config.toml
n_layer = 8
d_model = 128
n_head = 2
n_kv_head = 1
head_dim = 64
d_mlp = 256
vocab_size = 1504
activation = "gelu"
norm = "rmsnorm"
norm_place = "pre"
norm_eps = 1e-06
positions = "rope"
rope_base = 10000.0
rope_fraction = 1.0
qk_norm = true
attn_scale = 0.132
bias = "none"
tie_embeddings = false
parallel_block = false
extras = ["capped logits"]
init = "uniform"
init_std_qkv = 0.0405
init_std_o = 0.0
init_std_up = 0.0405
init_std_down = 0.0
optimizer = "soap_variant"
lr = 0.00805
lr_mult_qkv = 0.7
beta1 = 0.95
beta2 = 0.95
lr_head = 0.00709
warmup_steps = 40
schedule = "wsd"
decay_fraction = 0.613
decay_shape = "linear"
final_lr_fraction = 0.0
batch_tokens = 16384
seq_len = 512
doc_mask = true
train_tokens = 93480000
steps = 5706
dataset = "wikipedia_en"
Each number is 500 + 25 x the weight over the matrix's rms, rounded and kept within 0 to 999. Layers, rows and columns count from 0. Numbers have three digits each.

# down: layer 3 MLP down (transposed), 256x128, rms 0.308, rows 166-212, columns 0-63
# up: layer 3 MLP up, 256x128, rms 0.303, rows 167-212, columns 0-63
down166:485525499533512509482487515483472488471484502511493457508545523481504507446501479526535524504514477480550483520539512493521506535474529499536493516500536480516560484550539508517531522479525514
up167:443500481454519458514514507491533501465493512488480530481506483500464517472469479465469461493472498492529514531497551524492565510471497471492493515495486542484429537510510488494481507511470469
down167:547504535494511446509481523485485501482501492492533528467539497517498528535515497509476488528524480536489441498501495520479485452492488526499492505516535474528482521481506490483509517485486496
up168:504497562519490542465498507481497538521530484475510514489492449502464486484527529525544507507505445534528513465518501483508548525475494446457516495521534474503473520505513446505492489500519491
down168:475513484499535509483491513527498483512462497506535501536469476498477486496484479467497478475486506478474508534497456510528471518513517556528497498473529453495545529528534530467506534502516477
up169:523492493485483437505514553483506514533490520512470529564500524470529514516457510459512484484474517493517500475508497528490457529489504478465477524489489539509477484516486512495497514493505482
down169:451530490507525522498520486520496469485484518528536508512460497502459502500490496524485528506479445504495467496483474488475518492514471510466520493482496478519496502535481494499467553509471494
up170:517513509453550472489488485473510500490469519517447538489506504465487476493492491490464504504494452489503465520496457517516530492497539486490490502531521453494484483513479486544473490483452488
down170:455464481525496511549482507507490509511469500502496531523540488472529507525487493510551483463494481507519520512500488471534505515514480515481506526499479480493504500459521525483532531522517490
up171:465508482455503518448502501507462480492507493542490532480500505483444502426518531541515507490521515473508486447523477459523473500493488507502413476537501477497486491512492490487491491487492477
down171:506506524547496502496578472486481502553519529508491538479491502541553511500508496567509525441530556514494510466461522476504472492483497451489526441531474491468535515460554488483511459492485526
up172:499512469481501566455488543462511492523454483510527509447510476457539508494476467516468495517451468483528504501489485440460471464482527492512528500523466484531490498494495488496529548517477481
down172:481489485480525506475473443518494459457490498468560515522516528514441504509498497472508554487497488504436499485561526494513523520511486509511492528509495504534480499497492521500506493534534479
up173:506483510493474514523525474487523497440496520485473509516502499505466490486528479497490509471510553526524496529472493484488501515470482498546488490482474495519438531459512514486506509506509479
down173:484463484526490531504491523520519489496510514508528492514512509517452495512482502548480457491518481524520481476508547497487486465482491501499462479474499497502475485478460469507489503516513476
up174:506485502538460507490505502500546513510485482538494516526482485532543529489441521527473487472528523456494524454518460511480508506486466503503468523483513495488553485550512559502501484539543505
down174:462481495509520496476474500513454503481477453455490487523469522507465485543494452489511490537478507494500504483492507481463541539505523563500486518480459474475501527482493480513486543526489456
up175:521520489473520538489488467542489490516489519512520500527506486463495515497546452487481484448486546483445472466514486505503474527494505466498527494515539457488523513457489468443547483509555520
down175:482512497516463533493469511524445523479477524543489515516534454489539483476466493545485498457497470491454483516474447497473473499491493487509514487510528454483548501506520492474498461504487482
up176:535491516518495533509519496523486502559484510535490488486491463473516534475516475519487513521486523497464503466479466483483449515527463445507497541489509548471523488490495505495445496532536504
down176:513510499498481483513531530504469554528489488510523479486546558516495478536489473523501511578478532491512470501525509523495489476490482483467525478462490492520506482502524457514526489470479460
up177:548495504527510546458498497514522483512503526497524525543491500554480530498499518511483490497485469497546507501504464472517571515505496516491489438479526475513495508472464454528478512505470514
down177:464471496520475494474473496476487491479459463547554507501454529508477522483471517484496505520489523529505495518494514521473505526509518513482507508502474470529519479492518487502524508460542470
up178:490491521480474491512511492464466513510481508498504513470534488473527462448447458473551490516481486505520536477554466486466528469526488453491483524507478521506514512457487518505505487559539510
down178:541526535489482506488481495526485542499508506487488522531510509533494482501513438556539527525493476494532538487448510532493493478481531490492500505504480510493499537478516541529493480538506542
up179:524497494504526472496495467526521496480495519471490519450451466501504478489544484478509518534510517437499511510484499489516495538536510478539541511478497477532522514500481509520489526475490482
down179:544465537512457505464509483524474495546471481509492513477494489482513501488508478470537519484475476525507479513508484495468479519508513490496547501483519495463535515523516509514498488448506489
up180:507473522473537474590497544482429461514475493521507486467465491559484500466515502526500543487486534549491510517531529523514499484525506510507507500485501501545472492511457513496509510511525526
down180:465491523461487474475485496463452494558484488447502502491515499513551517480473539547460489522499477532507537513453459529529472491529469494552513514506502520555501512506563467485516497445516485
up181:539531506460503444515484480452466514486452474500516489466475516492503507497508455532459464523523490449547523508489486539481489520531501494446490500524531495497494523542512533505495471544503530
down181:479528500462516489469500465482511485473495482540480489479426527483549516529524453493548534498515459511538538491503498455513483512453473532480490500530504489514493532510483499527500507476521519
up182:483507530517476471523525476538455550505499502474525541423465466518535484518486494474513508532482480530542441469473471513488517465485475509494533460514490504504490547534485485462516487478466509
down182:502477517461525484541505530514521523509477515543481489537514501478523519487486489491437527492500490494409514478496509568490446487475545519485454498504515489520509496474477554494523507523462508
up183:466538484508515532485460474484456495495471493529467530480500532500510520498465497505487457527465498511515432525474512474492527457442492508534482500482507480505470500474479506508509531453505472
down183:483488528526424479517479482479520483540543541536534498502473518503499494485554478479526474572502511501516492487505486533522506547476492469465535480513476527488525500482545469488473519494479534
up184:542472503480507515528516491495492474453500496460468429476478502459530490494489528480485475529482527518490466473527496492524506488497512550478508522540455504525479501485483492480458502497511502
down184:468529466477523530531528530529549475484524535486519545512535488495523474515453450524499488487502492466463480525499538482563486459466514527468482504483499427561514480557514476487490497540535487
up185:489526562479503489530489513525488527517481473493521449471492499520487495516514503497521462504487506455539528487481477509499486522471476503480488440473481494506501511558513502487513445493498487
down185:501493481464541569508456511511531512542530512498478512506479463467465500495526506505508525503494508531546492499468455516497497505480501514491498490486506491482493527520494579502492479491504489
up186:525499489518498493546485468501491494513488543521485515539492502550482519510506514502498476539479489507525455468509494487488545485504504493551486472503473516550480546521526544525524475475476496
down186:435539488466553498494429467524497534495498494500509490491534483495478540533493478477468498448510457504446529466483529547500510500498478510501510512539484471548476529510515535498487524502497481
up187:539471482531515471467485465482504499506470501535497507498465541515561534539483475489482484513480512395518493511543475476468439489488484489512456482548512522496477491523481527521476448490480502
down187:513550474481487512498515493513494470542486490491465547484466502496497557520525479544507478499471457537469513517477501526498463484493471486505464509480488505493522480501502519465500469488503472
up188:496530464462505513511497493527465522499545547503471500529498533533448504489466511469506472493491549435509508500481476533532510481511483493468507522488510469513519491477477507524484529489548526
down188:494476505529508503517457517495467513558461470522554484509484519462535486514524515493499525546519507513492503480512482512502524454489520493493485487539543526478504519507511496501516510517515513
up189:520494507511526499538498471484479478556509506488502471493523486481509511510512490485470499454536456516486564520491497484520527517543541475493494467502502492547461504469511465492483453488516505
down189:491505544453477471554502516483530501518501534483485479496516517487512487477496490466483502535511506535458500493547494515496461472457517495440514495472489495497509466505491512468494510459479532
up190:507506511513461498499541485451457485509500480477493465492473513496492464489493498497491518440488468481458504511471518536501510477504475434471477501490541472474471495490489484493512508466516486
down190:469501484509446523532507444535504478518510524487507466502527535505466479513505556455525482541474488477502543531467450474494542529487491530487531503491479548478477499497499481462520528502503493
up191:507489472494474548545480513525498494457527505516508524471475490528480506516508486494504493501500497462496499486482501486509479513483459485497471525497464508462507479505462463492515526500514493
down191:461453471524490509502514500526488494502480501575529522521500489497500454502487505518463496499534452495502507539475505514496494496518513497547501527508488486484501491487523536486485506474504480
up192:477499505522530453494471489511473466522485484533460504479519470496505515485506544469483472489519495526471510519477506526528485489483488479499503472440518485538526547501474500484538501482502480
down192:511506486512579532498468487482487459519469506507545539532502509531535485511529536504503485490503509485512477476492509543520532483517471500500491523546504506498505500465515491465546568466420477
up193:473517470489522505520455502505490538546466487520473448488482498470506496494459477475486513490486500502504483495493496571508492482508471424513539532442492530501498469477497469506489483464535499
down193:489508493488504488500498479487504461489518513544524512513532465522512451504517501517524500480538506535467505567521468514486474537508491513499488497487497540498519477471503512455489497531512503
up194:554498542482489495515450507484481507488468504501501474489440518488499541495475475509515471500520502458502491556470463520520526504485509514516546474488504483498492489506482490490512486486508499
down194:513554487529429529570509502479469477474499482452529532491491523484525492543508471433522522502530527486477484492505494572547541514530484536541544503519464482525466458426486461573463502515513497
up195:526509502545457503496469509461497518505528530515523504501497484509503467513490538476480502483528479528498477482487543517512503469509517487483501483522495521491490517476528510491483495458509476
down195:521489515518538500471502510512500513483464472538473445534528503493480533503532484480488527486518520485502564481491530456506470508505515503453509463488493490473512529512511500461507546490497487
up196:486506477509509477509484512493494535478450514454506513483524468540496512514484469502490567506525532518501489530511503523467501464485533533500509495484508504496532525495490451518538457488494489
down196:476510477453524457500498491537502441483485527500528445499520470487516528509486491510489541497521510496458471519496493478476481464514527544519494522468523475495524518509501489520479527497499481
up197:500529522499522508525461507483491499455525520507516476546520512483463511484493531524498493522521509497489473518478440509572479526468520498463493544487486535502488512506520541480479537501485498
down197:488479510478494488494499525492526519484501514521499510485525517471510538493503493499497511483518492498529553508473527491492416476489504531481488495476498505513521521539498544514486527473515487
up198:543484505482528503515492485484513491530493494458519514509526533504471500540478534493513521479513446504503483535532523506488528496488511526538444463492476507510465535486473499519466514486486488
down198:437507496529514526559443551464525478536479471531506487446490530547472495522533527517496446511482481538471529467514464477491509460511497462505482463481527462499492526494504480518497555525498531
up199:510532512501501476480530460495524497495509503485497484481568480492484531509521575454498476481522500470488534543487511510501459479496493529487487474530475512505482512507487484503494521475481500
down199:507508503548490532484488486528522486528489534489513496498530516523505486518503467495460497493529485504528500460510487456530474459462495496487469446497502502483529486499532493480478519482460513
up200:535534525497511483517504549507429518442509485535482494461512512485498503520554546477428545483517489447538518466496522500505512487556480499521456513523503526471473495483476517485502515473487558
down200:502511468510543498532518552491541481447513469520524456452463493455522469539492503555453483520524443424480487546523504509527464463494480533512504535506480464448549489464551515483519489467474482
up201:515523473485501497504486481477454500497506478504484532494479474470478514494462506490495490484518495505499516529516473521530497524485516523530529483498533522477504509494512492503531563536467504
down201:484489497518486504491495489487479503481495462501540527497525473481531487474475462524462482488504513504519547504543538518506508437510531479485527541527500499502532477472535466522491509467514483
up202:477498485500508507499543534505484491513523498489475489547504508507503500499475496517513476495534471547553494454467471504513502472515515468542490487499482507503477472545555475509539523518502504
down202:531500513539526478515466531545518515521465498522497463534462459459454509530502459506473437517513503525540532468500477548467466471465464524458489497536479508508500539482484527532510540454459472
up203:544455507534519531457571476498498483515531527503499509484502515508484491513494478471423489531477526477501525471503472519453494477511508486518496498467450444513492510505457504502453522524489479
down203:510478520488488510486486496499507467501490487495518474459464439484500501460484476521451465494502483495466479511491486476504483486476510484514476500496479488464535486501516499492524440452483528
up204:468466511446444471495453514502510544526538470512504475467489477472525500515500528457498477496493479445521491481504507497545516516448466449473482507500472472536458494480528514473499485467486477
down204:466506484516505465510482514533538472511514500504485527488492517460457467488496472537480494520473494489485515539521498529532498512458515497495483497463533539519535526463494514480503525501494490
up205:505497499440556474498476521479504526482478505501523482503486459475498508455534520503507474511529532555531538484514524497487490521484491453490538459493509531471505507487506510507519500475534487
down205:525519467536493555490529495527475468523523460468501514511521494507488476509530537488513517509527521501511520540491491499511503527508464521496489501504503520469509524522544509526536474538481522
up206:443501540518486473459531479503493524487493513466498480506488499499537536524586540482481487494453519489436534485492479461497526464523474520528487488557488511517480454510482504528517489500502503
down206:516486480491540491494513480513490495498484510528533521504486470512479431507534507514416474504518548500526511543493497486518509484545471504498450504450514498483468485518513506464546506465501527
up207:528476483493477509507515523519477507512493529506509473531471533519512468487476510487502473508488506450497502513498541488490551496463491460528472534537526504522516509468510524489471567517508520
down207:530518473510525511529525527523458496505482497516489518506518491521517467524472518541477506494493514500478513558510524458498467484534505501478509483490476506486505535478519498488496485516472494
up208:505477503463519533503522529516491511496495454494492509509505503503514509519546500481471469496479479476484505486492534524508493519499484540500493514499507487483500484557489503519530549517449563
down208:532507528515464515519526496507525496496511499536517486470483472494485427484485516491501487502505515543498474541460495463502493499493480524506500500486486503497530491530503532477486476518498499
up209:504550499473484518512488514479490552496498478510502477517454484488479502507525478540500481501478500487488506522441507512480480488497531505489502492508516547525483494482472499463468490524495496
down209:506496475449523487541495482520492494496494482497513523531514499503502454492534553533498490494485516450497504451516508512485497487509521551560489509515511497506517555503496478520465514478499494
up210:532522501518544477517514479523511524500424495469558493477491485520489502494463538503504475509505499466488526511523466478532490507505506539509511517441484535534486480438482445490513525489509478
down210:503475532488527518502535493534492492459454493479501541493556538464474520528507471463499513489469501511494540492501519521510505508514487491478475551496474450481420494499475484504507535551513523
up211:528505511463521472478521530498481540483511451465489492526517503522500456518457434551486492491475502496504494520549470529509503538517546505498471477459527555517481496509472484548508569533512499
down211:508472470516514544504448506494523503532531482501493464504534487482494488496496455526529502455477460487501495497524438510495481505538487527525508480511509496525495505438543489497504505511478534
up212:440521524486513477461562488496512518506530505513476456462511489551489453518520529484518485487499526502514489493462454512549540467497519560545486516464519534514468515515498478494525498493503496
down212:478506520532494554506514458471456509497513476523575489495496494501495441481500495481515484503512487511515522505510496437516505489503473500535428491457503516471486515507506546512509500505459506